From a checkpoint of a small transformer trained on Wikipedia: 3668 steps.
Each number is 128 + 24 x the weight over its row's rms, rounded and kept within 0 to 255. Layers, rows and columns count from 0. Numbers have three digits each. The size before them is the row's rms in percent of the matrix's.

# layer 5 MLP up, 768x192, rms 0.0738, rows 28-309, columns 48-95
016:128111108153141110099140126123118117137124118149169108123162126119096099135124137115117157095124140104109129130148140138125090125144151073137142
123:131115152142122134178140125101118137141135149181170133094159112131089143114133108154147132139135138126141141134139114141139176109129137125107116
018:153108090142143119106132142137120125117119141142172093127160105115082108117089115140137139128097111101072138106107146163129107133136113083128169
016:102119155126149131102158088088112111127125134150136133104173133136105133108140131101073173130096087153121128107123129165136153135108135103114110
126:146111107105185123125130120120134124111098138088151096134126116131137146143129087118087110106137147129116122149101123121121111092151155135132160
109:108123158120140161141124082136128115118128101156134124138106136126123177150154128114119160114108123071132129100143161123137131094100109148109118
104:118127151118120132150156132096136163117147135094161113112131093138073132124132071118109185161148111103121138134116135112101141139138122128076111
096:172158120069100085124126097153113135146141133098152146108128115105145102199192094120134186128157125152105142147126132173130099130105144107120109
135:155137120120117124135111136170119156107157136170140103110088077142093154116134129112097132137109136092130125160139162172107124106149139123071174
137:170132186161149121137105116133108126125139136113123133152135146155101153108114093127167153085163079130122117131176112133105159118149131128104122
127:125118156099123127142174117082135170149154131108119068139106135106103189127111110124109129122136174074095178177109139138139139084130138143125116
015:118126122154147067133115129124155128114129143119133147134155149144135115146130121142096135147155122138119125125119121141131106134135138133115151
110:120154091117097135136185094103147145098138124150128090110157126132136132157146080111168105154141167140110121152157127122067128122156114106131099
097:107122085069090123136107105164109148123129155099128120162133148173089158110089108128083144142095144125085143139095172137127117147127139143122146
128:123165114149103123146174127105159137128132183064155076118114152121085106182170137106162124089142112162117157150140166152112124112140185106146147
019:136131133114124141092144138101123142092153095128144142106180172134109136121152114155104158121097128161103150116143115115154119118121090137104113
150:146099108137157121130132115160128119140091114127131148110138122128097138136136116078189121095109110110123142180113156135128131120128122100083136
105:097131079132142110119162148154114104110121135139124108151126134163175131140101111117112110121145142178136126140095117129110109128108151086091120
116:170087102152172117116107108159098104154121121153131158097136102131118116140153082104101146143158143101093133156118160088115110131171089096136157
110:173154145166116096158141132172153176117098142145141098103142124148137130122097118127114081141129111140161133141180129127112112127154134107139110
076:113146102143108022118140099110121163132130159104119152124121098144098131167110149135107159079111126145179132107102127134108141080102130125122153
165:145089159120162132138137143117133130110105162126116110183102124139080119123139078098147152095119112173104119143091091131102162116167117114144137
133:148147104112092128127109120114089101133163132111149130115135122096107132147159089121100142141125092137127136082152133160128099109100142138168106
151:097081110111116122121116132106101112131161132131141100118106153158114147138122158105091139097175079148091114121082142127061170129150163092110127
015:119117152147127103076124120135152069117150098132121139115137108159117114118119140113122164147102143150111153141159147134137127109129154085150108
121:093142123109112122116152147139137127125147157133143100128137191137110121161108165122116171096120117157119208119071110143138150095116157130130100
125:155120150151145119139174131126153117134083124148147137152131130121137136151127122127186119139132116115109128150149137136138127100100161122089158
116:112111064133105157103107137092158127091136151162122147106138161136118121157122079141121117115128129140153129121112100116146079135152134110113134
121:075114122100130121140158106107157130095137127134161089160093124125157145115156094118130110155132106103147170172143158136116129107115129138112151
015:172116127149132102117119144199109088136110111138146136134135106148136111132149106163132123140092125124166062149115111160108122072107184140104127
154:158129147101145123127108098138105140087204109118130116109144102118123126167150105115126138099150151119133148186088140129120111138115150134154154
015:160120152109118116134152123125109100113136099140153121117123110141123146158124105184154146110119099127084143117094148128138151134148097087136115
031:123099098074118167120128099128103113143157125163176130129135132141123112128126154102145164132121113132106165088098138126106115147136112074100087
118:130168119118118119135132069139166139119133119143111087117127150139153101172099137127108119133132119139078113143144127125116114116136110126133109
115:128110132121144107127099138166097134112141169105148147128115138163149118115113135151109159123154136119102162106139136073117140159139121137091153
055:120135130071145142134105119129114137145147175118165116139136165104117116076133136102149115115112121153143146126133138122141107110146142070114147
016:103092109145147184112147102118156173094134138124114129147181094106107109126147127107138118104148118129084120112147155115141149164120093141100091
105:112163147112130125125086107129118171161171150107174088152125126111128088146160113139140122126136117089097113144103133151120113097192139150148117
144:113133120059124132172143126099121115107124157142133115162140114124119158117161111128134125124155155149150145144125153120091169067138120112121098
131:100094083123103119133160153154199143138096152193166109131115144129096120118110096132117143117136103143125166129105114123151136102146111125084117
015:133116137109119143134139130127117091106144109153162146131130113143095126159102099174130177104122107156042143112140140151101143140149111075112159
016:117113125178141140141104120143126103146112111128127134155117109138134101121140153084124143156138115143193123176172155162111149102124215140137124
014:140083140142139105114127100094155162124136147145144100166111068088108129139116117112131128093148104140053114083089125119113083143154105086117177
102:158119127140119123125169115135138104166107135138132157105128126125130105169092149112147196148123132137114131084138163143085112135142134132109105
115:120141106109088138123088106156140140111142140137128152122123159119084153143075121099130086142141093140115131116156174105129146119139089096157116
016:110115065096107057158141129141120165117113155081134126138173077111131117126134128164119088124143116101099136112107097113154113142127106135118156
015:066108097111108149137149112116123155109135145091129142139140085127111147103120120177096104131146099112096107118111090138136135166110067176113112
108:083116150143126168156166121100137129113117139164144142112160149130099143153149128151144116085133153118131132109125074138125147092143198115083091
014:143151132137086137131126134168101119129098127096106136118120058183145122109106140122149136187086171140120123122118133139123121116124108154150089
110:119158096152124117115115113137137121077130117144119114125132111126157099118137118121133120092145171140133106145151139135142088138133156082069152
021:149150113202127122139124133151102160152096119117099144122151154122133105119139154091147116149127186141194138152155150084132100088121157166116109
129:132106144133142121148131103132121192098156157107157062135121130165153122123149143118091086107156079100149153163137154089121159103173171098088115
125:089134119184160121159107118101123139105123176155146143115126135169160112144149128117165135095102097118158156149123177095140146079138145077139141
013:107153125158116140106168104076133116097156092155137127117153098166096137093141126146129160116120090134071156138119164159146144156128118105113088
080:139143101122162139136101153132149137144131141184154123113126127140099153148179120110133108121130109138116124136114096156117118101186165118106130
104:118126111098120120130130126133129160100163087111150128154142133113136101190102108164132120154136126135135149138129125146080118115144154105165136
114:146138142118130111149157086130165152106131166104131122152110158067099135161151131167120146165128089137126155125082138126103137112112126125141128
119:109128107139118171111149118118140147122127133154140095170140185156109097167123110099129096084149087121143163110122148139136086088140142108114108
106:099169115129120113130175091108181117156119142151165083132102131129169143090146149105168145137134134101119137137105111143131115105141142110076104
112:122116133119100113120185141127105163112152094103120118151137116120129098143107097077077162145121137107110118128121152147077114127119161138089109
127:139171134165105132121143086131088157149124136155134079085179191100130137140161148154124170102139107126173157134144153115106102115127151136110141
121:111120131097146114133107108170148125127142128118158125140101181126172083136136123092147142093148141103099116142116120138148136082128148112123120
140:105087128084133124132115142116160102130144124149176132166121164122141150148134127106118158111160049122114119167143090143092146138155168078114113
136:110070142096149135148144122099129161172120158144174122113142118143117151120101124132164160110119097109156116142112089090147174118126125144098121
014:171109177122132114128089131129106088164111098137129125151101154142124157159149136145148164120130127171150136096100117133125090063123163116134129
112:108138142110150099137177117186121147110105156144155137153132090148149131092121144141100117152122160123129146172167132132137112124078136132078101
024:150130133092125189145139126091094103136138117164170124113127141150110164119117107125124163117091081127082125078083119125125125112111109070122113
127:093152136154118124157121133111125150138111111122137111104176105144103163161166147094154198121118152090152119182142092140106147071160161127100110
110:153136176131120113146166087194137137117130130176119105116155134135131103095157131133119157117114105146124131144131128166105115160116095120157130
142:131120137113104121147160134125132112105108124117149106148139125132136152063160092102148128106118117131137102156119103128122136130103130100110150
019:165130162115124132136101128154126074120148107178124132120121141143124111149147120119147175133142097128112122114158120154090140081135197100145090
113:117110150124114142110141106118137137144142136121166127151154150128150115169117126116136142139133084123119161126084114113129126112141119132181147
105:094102153105099113102139141165124094157139145126145132140145156133141098122144112114136173147123115128139146095134127148089120145126134088120157
128:144082120164176132098143129129098099121136120150126147145155126157151119119107103103120144060113098121127121134124098145170098121106157117115126
120:128101132115146118110091147129118114097178126126143099145112162143119122172120110102178132080149119145098129112121114109120108115141168128100167
129:112126123077140126141109065152153133110131153144090127154111111151126143146116153123139095130158129148091122105153137130081181106158129149163138
018:153123140075134158079121124161121114107158120183153151113103135123124129167136102106164173098108109113115118105110118133078132114134124101082080
130:143075142129121146127123093127179115143081121172131120114165152118136132159128141089162169146111126094191113142137189128135127100116118136069147
122:169134157108093134147177075124128111150147120147137082096118105119160167112128146090110148145154120131132140137149174141119166090125165129161105
026:190129118121124129083108105164097103142136128192149126142139138146079114093113132095138176161099137147185164117123152113106100087138155066129102
119:123144131146117140143138101143121107147134110135168123098188200155147149167114151142097164105120114123155139118118129136137114116132128134103097
138:119135105104126126167142165088151152114113151114125095124166130141153138157189082125107110105136122131143145163130151180133140122156140085092154
017:098139182077118159111116095144145074130176102149123150134114148122128122150141096117145129118123095109136126136151096148074132109114131119118089
128:094204111160140116154156138139133147137084130150125095129117139162142113113088115121168124109137138118118141127146154095074143095131141109098115
020:126129107137158116136135117131138132107156142160175131140165176146090102124141121103114163116183103125108168122165114142106098150107138107115136
150:082076149141156117131171109130090137084095140150160141129109154124131165144152130121154142135176153121117144116133175116107158101121121070088137
112:137139121101195112131127152146131150114139166160157113103098076172105098130110072091105147140141175170113146097176119131108087132186158116123095
139:173103127096143121141097111140143114171151124158163132115078147136153151146149115109135178119114100139109178171079109151112112138176153137136132
090:107154075129134145131156117150126142134160137137096125108145127113094097126107137146152093135130158151126121082147180160130152077116149092130132
113:141167133122159117137145132144100202149102125140116138145161167087110156162145153159135114085175111191128146148126126129112106121142121113104088
052:133136112134099100167141159132140129141130142132129151122169086126133131127133141163089138112118108124123112102114084157132140134111131162125148
114:143153090097130138143111143082124128121142131165135120102107115107160157172156109140110118156141158131125121198142172127091126120141143082073139
112:105113117102100138138099151127137093133127138158163166135127150107108128136155136177145122074141124129134147130181144138137127115118148110072149
017:158116145133122050109118105163143142135147122160152119152189122101121122124125103126168149148166139105116123093119103139127107145123130109133132
135:137073150134174112124120124146083155114122108174107121149151105182093136120152144109158131090162090102147154150137136158133129120145116099152139
115:069095075121135134133141113101141130135077153111157113107139151141152126142089097113138090115154145157117103168145136127155124079158103128128063
154:138097098134142137136117127128088109124104149171103140104162114179172139147102115128139189146125122155089153136100121146094127110176105125143101
014:098149131156124138143102119094125063120144105185114170131132177145134092126146129120115155139108108133123105159140120149097123094119146113121147
130:125160126092127120141119102088119108132161115154121161133143145145051112087167106127093112131154145129151160117162146145110166128142137093096124
012:143089105170174112114123143128111115141110105130151138124140109103069127116119126151125158145115112149105112162154148168103123137128142102124139
153:134105150149113102127125121145123181133138133145153129106132101149151120089115114122107131086183122141097176119103105126107106098156136094157106
134:155132099107110121134121107141139098124155135128124151133080125134142142152174124123116155136149112111141193121104133112138177135120135133130125
117:112141139108144111121164132138100169092155089107123130170098114133097107144154142168149137082133131116140138097089131147157097098127165161075128
104:141128117126129113110120158138118128123162149099128083144117133111149142101153114087109106139131123117098137110130148110130110173115157053121174
120:119099081142195141144080145130144097133141150132155133095126100182120117179105119149122120101106119142168126123133140132128142115129148135113103
018:114160134171115095149114147149144117120142146117111172147123170162168106141116139127133128174143155130168129169136149118117141123147178146140140
100:118144095099166122122105128150144150119083081128078125198142147126174126124125121143135150099167146095099155148181168185104119153125111103130147
111:140099135112154136110153126129112098129138102132136157131145147135120111185123164147082159064133162121140149109066129133128132100139134094130087
013:104099108189134141149113122175111115132104128157173135137104114109095114169106134097159156125159168136119132128133169109112126132136203086136150
015:125122172151151108113135126151143111144129131148144113117099140152105142192130118110151169134085095130145141117112150156147119102182169106149108
114:137115110102138100125130081143140137093124113121143107164120158111112125128147082141080103105094075147150144141089097126107131152132156120120124
015:139126147092110197129104103128134092137151116137110128142109127145138099115119150119148161133158133120094151108149130136106107109151161107184103
118:102123128144117142137130109119138126103089166123143112116119136158109167120097087164083134119159153199094141118130091132096142071136129136155120
026:145129129155128102143129141142127113115118115167174132120146102158112141153152139139102168106122096160083119101128127167121157104105163131123179
080:135150137144080217135129120116140128129109152133106140125167147144128108114116152172136146131135122134151116125114132140142150137110148146144121
014:143132119140104103161139132105108145135126136106140103102156137132112139083098118144129145138117078109087138084120125125161119150109111129118135
105:125119155108094126142127127091121145119163096110158131102150103146101113109151126158149149137120109115120128103138148144065139145105131127144125
013:156122151149134133142086120168090114127114102119164111129062151121123125169103126137143179112150162146145117112113135090137074084162165101134157
091:130145170126107145124129093135161109133169115137183089139164168104161143162113157153141119153108143137154095105102116129079102159135136155073138
132:141121117166169125108138134077094144147125159117144081100130167170128114126099111126125126103133132179139148140132124155168135062156143102079131
121:137092084139149125163144138123116163108091154147089105159134124115166092123137122097134099163108108159095156141109120143097099141132137136189125
018:156128073199135110104088138201144115120118134136100137140131104121112101121139135127136132126145149115152110172165112137115119108124197149092128
015:145106103101125197135138111135124149118137128101134141144100089092141140134149098163169144119113105125080104101087135132125128158139092142108111
134:130105152122143106145173103144124168132116174182131157140095160138098190095122126144153150111113129124156127149139119150135111115165164115083145
036:121118119069113143091152123136134107124157143168162145133181141135104133120131104128104156114099090096106128077122106164121138098111150101126109
110:139149116113140135115145089100146107136157094106150125113106168123129084203122124140175150114155106100104113136136117152106149101117191137123140
163:139077134136117127171148143111156118140108134189158125109089128137143148080148114101124119131115144179160104126124129092094137116176139117095138
018:164115146120129156095089105145123091100141092156130096121135136130114135138122109103133189107123069106107117101134115166126105105133190079113113
145:132126159088128120146119076169136121136130145172110131124148170106094150156124104123150147138163081178140096131100140161130135149120117119134141
123:127127135078159094131094105087158099158155117141134135114119140127146119140159129150130170093171145157130155139147152164093082106112095097101118
016:148125119126150118168136130120113161152109123128132122149129163147109159137174128120114137125133125163180130138103140134163091124109095160129117
066:145135115130082119156127114133122140136104163092103149125155090158159104127110149143113129105116146142155121119092107090139146143114106156136120
014:158111162170145109143129127141104154128097102125141146121115193121143148154129123100130185127144119165160138086128120114170127141103128141107091
093:134143109156147179145159122097137147132116137155101094163170143143097131107157127161131135103131104138118153115128115134129117126115159118131123
099:155137105112182105120103116117112122107114147072116119133129090103096166160119118087099098158149108120103096140173146107151098139127128119133137
155:120127155130127110184090120103149109166163131137140127129128169130096170158130128136147157094126105125141164139093173109144149116114159123091148
113:165126120146153117127120109156175127138133106104163095119140151110126118113140131072121141071151117152097122184138122123120140136137127132095102
127:109173141099140125174094102110129126119171133122132088138114114107081131119147094132133157083149142135161123133126130146127157141115099113129131
111:094100126112137120117175113129123137094134127140194094167134159143145086105139086132120103079164089109094119152120135099116144121132130104102123
126:121110144113128134126114083103164167133130172119151079135111087129153144133122112138155134131155114142113151155125160110069138110154131126106126
124:102091121173135124160171171112118140102097188130143160125075106172078141114124078147134118152122132140119117112123144106108169118142135135103094
101:124117094131168117134125120091098165088122152147090136135103114153136112128110111084125056117154147112123108159148172116156154130105135085137146
108:075160145091164119121127084130165168111130119136149137140092145152153108163111121119137114124134131090108088170151113080106110146125160137101097
013:130109144115129102104121099120141113165151107124111106119181171115143188129138111112101147149113094133209137126147114136146105116088101130110092
139:143144105117121136143132108148128117113134155094135099116151103135134103115145128120159147136119152156126185098105151136119144117117123120119156
133:168129159124133119153121087127123120128132132136111100063142137126141202167147144113135174120147155127091115168122178123104145145146189165076097
102:121115076137125117163140148106077123118143134121109097141084102159100123117131102096139140148144101127145136141118150133153131033156125120134103
129:117142089152163125132151108126155129088134180154107122151146121151111102089159145140128116138133102158146113155134134118138114179108089125137117
017:130123080138113051137133143158141133103117134102119133137173088114110123099118111170119102134140142104152120135146074109146123138114133150119141
116:130160113135148121126148138145102134105124153109129141163123100178134093117111114115152109143115096149112106119163127174090151168145144141130075
098:130166114163102124147113117136137154118106168148122131105143088143092101147150097178127078116120112110153138105204162101147114098116120100148117
134:148051126139139113142151109100118164106080161122113087087163095132138178137141113100130117120103156132130147148175169133142149127132073129093146
015:098104082160126095105102108184155172123143154154131132147141118102139101131118132091153137150162167101166117152147107122115107151117168160082115
124:143125121152172112151135121100119145072143145126134111135116107166121154169161122117099107109140148157115162136105146137092123097130148144186092
093:121143164139173117140110090131126154145134150131114107142115084152145102068153128113127113123156168124119122108146147127137122126168098152129109
017:109146110093126115090146124128108117102134147160161092106133115127116095123139112128136149085083127101086117109106143157119108134158109090133133
014:146119165083128170131101099151130086127138135140103153131104181132142153161140128120113133114095118158184109121135125136131102067131145126126141
015:178101120101122080134126123147116152146119119122132124130139115122151108112119118138140193141102107122064105087135118182139129120145137130139122
144:122128102109143121136148148134110131077165132135145121167127117141134126100151147160144145139119108136111123155142116168092089086133118132162080
018:107154111161132108137167138117121169143105149081124125133183134119123146129185133154106087129124114141160091168133122124153134142084050186122154
128:136121122112148116115123123135148103161159151114133127100142135105127104157089112123161113140109126140106171133144166157080114125089139100159110
099:129105105064133052155159149080142134118125119103167117138133102105133153148152138115114119096081120101150144113117114128119162140159130143087150
127:146139152053124127133134091102118128116138128105132079151136144124153097147158121121127120091138131137145166146095137125104145105192112130113117
138:151127165133122137130153134106117109091103132134131106091158166135155141139188135124109155069157093119121131156079120097133149071144132113087100
143:146123139117162102147160112080139121130162124149145090129116134157105127158172106086183135131118125135114128119132162145113141163117163132125126
016:139124095129139130081112126115136117124153123143175107141115120092120108151137115113145110089112170080156121126101124086117093130140117083126160
108:142139132134141121113168140130131142161131130123130110156102092127088097146123136144154144166111205135165149109145166127110137127147149112127120
119:100156089095123139153137114132156171134160166129131063143090114136117110119099132123190151132147140148130144149139151146152147100137119115128103
161:141149146141181119141135090103160090114143160113131131144101131114084121174136127122148120105112075149129121094147148113109101137150117124140129
107:102106108104148169156118120127138119094105145150122147127112095118079131106088099124107137148123138097103113129104123155110156124098100124101131
021:122117147120135146119130115126151123119152134135168110133156128138109114144142122086124163125152093145026151084122146121113094129141134081120139
027:099134129104112135152139157147151122103131119122127150098151105144123141162136137169108144101122094138097108110133089155124155130095133160109165
016:168121117128129168181120141151118121139114120120113164131119201153120165133137099132140150158111124137161139119139126158106154134120103139116107
112:111144142119163108132171092118112130137151089137098107171163143165133167161094126106139124159133140165112141126150108157117157110096137113123087
126:142145147123186099155119127113093127084154166112114131146125126135133142156114140101136126117187140137108118110119121126114156139151160097143140
120:109124107095134126124116115102161131090154124162135105113131114137129157145164133121116189158137148122120093112121132094109114133173124131113108
017:088125114102105089150105111170120141140128137101094158137136145081130085139140096117129099126136144090199087171140098120098105129083122167107102
111:131156116136144135134098124135091128110121107122145153098171170143134137155135125122088129142161122166157120119143088119101138145116113138114144
136:128103132102152123123157092126129117126129123125150129118126125139111098123112130142143129147159120158111133136166134126095124131108113177121152
095:113162099143105150116125085059171095111128119144144104110127168161125147150114158131088138110145155137125096153124121106130145162137133177132091
128:180131140130153122127146082105127114135138116116134139131136129168085124084123141105165125141130146162114130113125111176104178105119150123181145
070:108128153114184129113103103105136129119128117156168068126159152165102153147153145103099114119127077094096142093129135114112109162149150106128110
150:159120139145150130135122102141124140130138096142153179161107128129150130131106086135181124151135141122103127160121123129120100150114141141143099
015:172102138122159098139118119137129117147121104136127085152127142116114169107137111144157143108140064133090145095126151128140117110123117108122133
144:151126098132158127114171125131100153152156145146113131120144176127182111161127155141184145104115103118134164126132167124123093127101125102146113
013:116126126134127073133112152141110125136131131169142126106110217108099097148123084138104162117134119099139133132151125114095109115135149104116130
081:142130105134195116135136148144155116131162101111114138177146117101154144155142117110101144158150114083113095130076112142127125128165126097142132
136:112081131137116120126118138113093145093125168105128116109138118137083105145107136133098140111160095173110173086141077118152122165151152106135158
138:144143107117112126133114066141123129141165160107119086127094137145144119161141147089111133123164090127107123115122141156151136096106160133146143
119:111118102091098128135118153115131145156145160150128167131119107134097114169096114088136142142139114143129115098163106147123118119178133121087137
151:142108097109124114159121129112160145136120173154170082111097135134122118172104077130126152121141118107145171148127153145074125150145159094147133
013:122091145147149105163113132119103110128100115158132146129120122114136100152151128132127181135170113182143135118131159116116140124087182113124132
014:118152143149120098115124110096121116109126093143097177135123152139142098133178158113125137124118146174118113162118136102133116070137160164096117
132:161134102146140132102143125139123192108113130115129064126146149151145144156118139126138103128113147111145124175120128097141073138180189133111121
103:100103100121074122108164098106143113133116129118122084131096121132146105107118122126126167158151150121142156192163148128100163128142103102119129
138:133096121120124122144135095101122105144162135145133123103155132102134099157168097123143104125103118123124114111140139121094122147115110097077177
124:104130123105085124118172098116096130099128132128132063111140143148162143145148169127105134126171087152119138109094107159078136123127117113143113
016:139126139069113138099142110117106112110138125130148114104101087134095132115108118160153174096117132110103113070106119156099122126140106081147097
102:091148116119093168152109118120200116170137173135162139133098140154107097121129134159141149085150130167116167112103090141091135111128154122080101
142:123110178093147114174132127102110103106103162119138129165117136121087140107135101092154146131134119127146124099123165137080167082126127168127130
102:151124104140146160136118123103078188159125118103132108152114132174127106122128114166094099143125106166163145149122154143138134146118154156108159
015:139149118130132109150137110148095140117124091109123134123136146126137157122145139142110138105110106201153117131139123122162092100096133150087097
015:141130103158113072126111134139144173142125119097107121133139152135148114108119154095124136169152196134174127141172114104159099143118136166128135
129:127178140122177122131188119130133173140160107151108114150131101164127163126108136179135142098140118094160183113162162156107106119170127116112123
102:145110135146104132122161118132095134101139155123153125139098131154155098159104129145074106134168101108088153144147137140126123082169135092144101
150:096119097108187135137132146112143121130148148126127152150124119126102147118135081117174180126132160164117111142115110147099166132150127130113117
014:118086069165147073104114151170119168141093154115154103123112149114132117112100123127115145150102151103163113135115123145158108135146121158117145
124:138134145150169098111145094101120150123142171107145130101129097151093110104137069115102099122135119145151129091115116150118102122187168126093122
014:124129095130137167115158113105141163113134128088159086133108099092112153093092126127118113116099131099099134112081169125169123169177086105148164
103:134154125115128119128160125151154111122147141141129079107127139161111111115122114136132177156118157122122182109096123159087083105137119176149121
019:144139091146112118151113149163139114115089140084088123140130066127148127121121133148137078142113125120123099149114131143139147144124121180105149
110:125103111136146128126132136141106143134147133120126116135127143157113143172091140097112140137149133139161162114146150114166135040160134134068114
136:149099178109116121148126102104117112155151132151127087151113130140141152098139123109111149127182118094160120130162133166120149110173108152117119
112:148126173092159091118109099155085158111142123129135114132136101152120130164115115107122115110156118158124146117150123120163103104130131170115126
016:115144123083111117182096133153131115123149131147087162156143197123124104127121120129118128136153153108199122160176097129098125116103155146111113
116:118130066154126109122145116138121090127135162137116146124100148123100134125126108098133169125123066138109132124121153158140089097111143093085132
108:116134109124142120119142158127137116109148153132155130125102108121108141153086120054158101121128151176141109090153094125153122136136119106101100
015:129110121113139163105142109128138136119159129181158129119133132127125109126138097102112176153083101098069150117136139167127170136142120108161116
118:060068101115112125124179117091155138124115148151139138100124148150145136104146128159125159131120161148172171094137130152127144108142144115118132
149:158124109099105120142108096114145139130174130176117111110106090156123118104128154162098134117151112199114147124141111168148135125122131107156113
096:104125122108071152143118146106133135145138105137133136170130143140129113111112154130065190119173130097141164163102106154130117096153166140139119
137:120144100134091138125168106127114101114090122143113140136123152122107149136137130089132170101143109127105152159164155170145160090092164128089126
016:114153125127129185149147124096134126131131138155114106133131156144124132125120123098117158127100075119057133122140161193112159140151133100144127
015:092132059133105125099140147148116145127137170124158106115146125119069108096155133149142122111136133104129126151131121103120100141104139103115149
013:104111119160126054089093122171118110116115133135119134139119142125140126132122129182120124139117157123188097132098111104110134113130140119095173
018:095137101180117104121114120128124154144112139093096150125129151147133091095138157092126138180137164125163114158164138105137105119113176180132100
118:144164185069155120153120128058187149139145148129155138121100112111123167098145124159154144116119149074113151170064174119115121120138099135112161
111:115116090136145131108126140127132124113159138138122130100135158140138121153107109145150081070146157150179131133135121147139108127150158070133117
089:083155128110092172121158144124137126118112116170139125124171156130156140115129140141118167103146122128130115152095084123140117121117097111128080
130:112140098118129128125126087119134135150155111154133118131112130126137117135136110100179204141173169090105155163163197131124145116125127125087112
014:067130146141134117119147114133135127142146105167109174119172174125138144139158123075107144150086109157150133132165114146116128138066113162105075
015:101135096083146140107140130053085167099160118133107115110175178137093124093164138079104145096119095123112153124123118109151128158110110113128042
018:093154108169114111144130127146137117119092132093099142146128113115127086133092130142105102148145160135155119159148095105130111121113161186091141
015:093122113147118128113116156098119141126116133109132140135143149110135102157146136124130114141141148125158153138109100061124078138111123159084147
014:109133122129093118124130137174151143122104138085090141123071076132155139152094127153141104174115148103106081116109096152123131130154114197135119
125:127145146055128129142159134148096135132151112138116124176116122122109179143124140104147158105171134128132123141134200128067138131142119109125106
018:183105116125125122137137148116131138102115130133146129126111125143091141121102122170119135115143100144109151082096115159128109130127089117102104
022:147119126139156164139127119100128093120126128161169113129161150153102106115123129106123185122130095121088148119141156169128131118122143076125129
129:127147184081126127126105142140100178094147114128117129202148106119122185112154109123180152139134096111127099142136132187114119149120094118102146
047:117118148148103126126106096128117097129080134122138132142158114147125138125104082147091141107159151151138154145133143094125158115116113142112157
101:117080064108177115126155132097119149132116160116131161113137127136106113160135119066135161149159090157122145186084149138108094073132133163095109
109:113114122078128112110149098116129124098135109114132143121139134165152115132118136159100107181139153163162139170193148141117091125113150139122146
015:161134157091135147093123124111134103115166084120109137123140182137132139132152091159124149121093101136109126118131099118143105091106117132113083
137:129127136129152054098151118148138100108154108114165131130154146125108121143143103126088119106138135144121134123134145127113089094137119124099162
134:122111122122128119129133082118120099124152107169169159134124150116138155120143145138108146102110136111183123099161153106159113117141098131066127
015:096104093158130184099128116148150135110115144082140116125163074112122124109111146095113110135104112118119088124114123158143118139110153139129164
015:139116116164137128120132116169146168129098130102109131123177099092135106130135126094125120131127128108158077145162131158128128121103132196118104
155:134123118134156123177114089152153093101113144140129133139129108163139127121173123081131149159131091140122127123141118159111155087161121123162069
113:107153144087108100121115160134139132073161117136138110127100136111055132133107150106071151156115140093129101134111130123091124119181143085091121
016:146128090103112196108106116171115131115133133092132128125091102107117121119139123108169150124112161113083126115144156154082122143147127107134140
126:160151102141142122129137117149115142133155135136154136100167148128127134197124107111107104122158113182121168138123102116125131150091204138151107
111:115122152129118117115142140098119139119169162109169138152082143128118139141189153122117135100111108134144155171141171136123095090127154090094156
104:156100100116123142151132096091130117108140152167183132128142140152119123150143094138116151104184101136117161117128162160122144105141162111103117
121:154143148130139113150103152111159114093151139104150098147144134101107130155094130135104107105169088152131137131109106148066103118140128129165103
125:115089133140117128118128139128085124125137110106125125116147161161175119145124119132112157136127140144097182125127131111139107060105151131111163
110:142150138108137140147137094138122170111126136171123121105143115132132160142120136129127129175184146178148146134119126147139165153096135102161166
126:117100131089143138141111100121127101100149107110125138174115149140118149178129154088103140087139119154078091089081115149118173135123137150133118
017:111148127152122125143115118118099130134111135112099129119098179157124124096144152121094160128158144160185102158163135145138114090099160170110120
018:121140100147117171134129142135117137117113124080113147135153126100132118125150115159113099131115136120169106171127117103143142146124114174118146
017:096107111060136165143145128078107125128136115136155102121144123144102138124149119126138154093114074148034106090114136163127149127113081098129119
104:126105136150157154123150102122143132104140134128115153183124123147135148133137155110105160140116082118103112102092123153116111083125174102151163
211:088112140115172112115128093099096121097130138108160119121128176134071145158145075104120105157143117123095130146126172128125109117152123119104109
110:142158139118137096127121129120116128112144129103131118180110105130151157156148148110159128140141156164134169143111129168130134116161174160132140
110:121150072130146117175102120118154149160137128151144129106120127102090099105113099122101115110152132152117145090148132127163206110138183101151117
019:136121128087145148125121110148120099109143103151129125133164163130096135130124100121141162110115078122076112098114128172094120135118130094108104
135:106099107091127131138177136184137140111098114122119068118155127094114169130110142145142136133147123134121135170107150111116122115142129115098089
136:133115149137146146151110084145125114175178181148137150113095124143092131110154105128107147127131125127142115110095166117148134147157119139113141
107:154084118127146123142120128101167159100120124110130135139180121114105122119153093100153134161140133086150134121123164112094134151135118085169145
014:110153132127142102156128127119090090136108136117132136107121165142124096109156147111096144115090110148166120165132147127137115062111146121154146
119:110122095122115139110110137140123128158155110126133122163141161070130112114096140131136110159145126140110138120074133131127110181121153084161109
016:112108107144151120148127137127101166138112151141147149133118180148112127172124121102119171150143113143124149114119129164132117154143154150095094
139:111148118107154114107139110111111204094145127118134129130140107133098105143152121128148093114105101171124196143092132119079102137132180120128149
016:078126137118161176099126147108129112139139113119124159114174203135118113124162117108076160146086123136140124175145128144139137096136128127137148
120:128175140145113123142146102093149136181144184129167109088147127190066073144105134094132093160158155162122131144128157118098170120194168140144126
115:155141128134140121123138122153137135119150150152129102148115143125101073122177110143135103115129104113121109139185101119141129098132114129084118
127:103152117126159116188089157125145107109125140125172128158151101152103102126144137169119114063163120130105174111155150187137140133126143091106109
024:149136092126131067140125123156076124151126132186111106112133135131103079079127141099143141144144178107156110128164115121081099103103187099139110
015:109131126135136134118153111122133106114155132157164122096135116140105126128087104097129148145091076090067096126130130208114154147123114094133108
018:161155103165137109175107122180134079131105131138117127157159125110118113126132133108136096126152171127208098154164131107113103088097175135101148
104:121092099159206131156130126117103144105095163135085153143121136131108149135116117083162130126146140106131147099145140098161151120148138143130086
147:127105144128143126138148105128098167093171175151113055139143153154119083175153112114112134134124121137106141131115157129114091141167135068137094
156:138140138136110130130115108110108105119130132118124127114129129088115093188168118109160190118142116176112115136088118136116122135140131124130145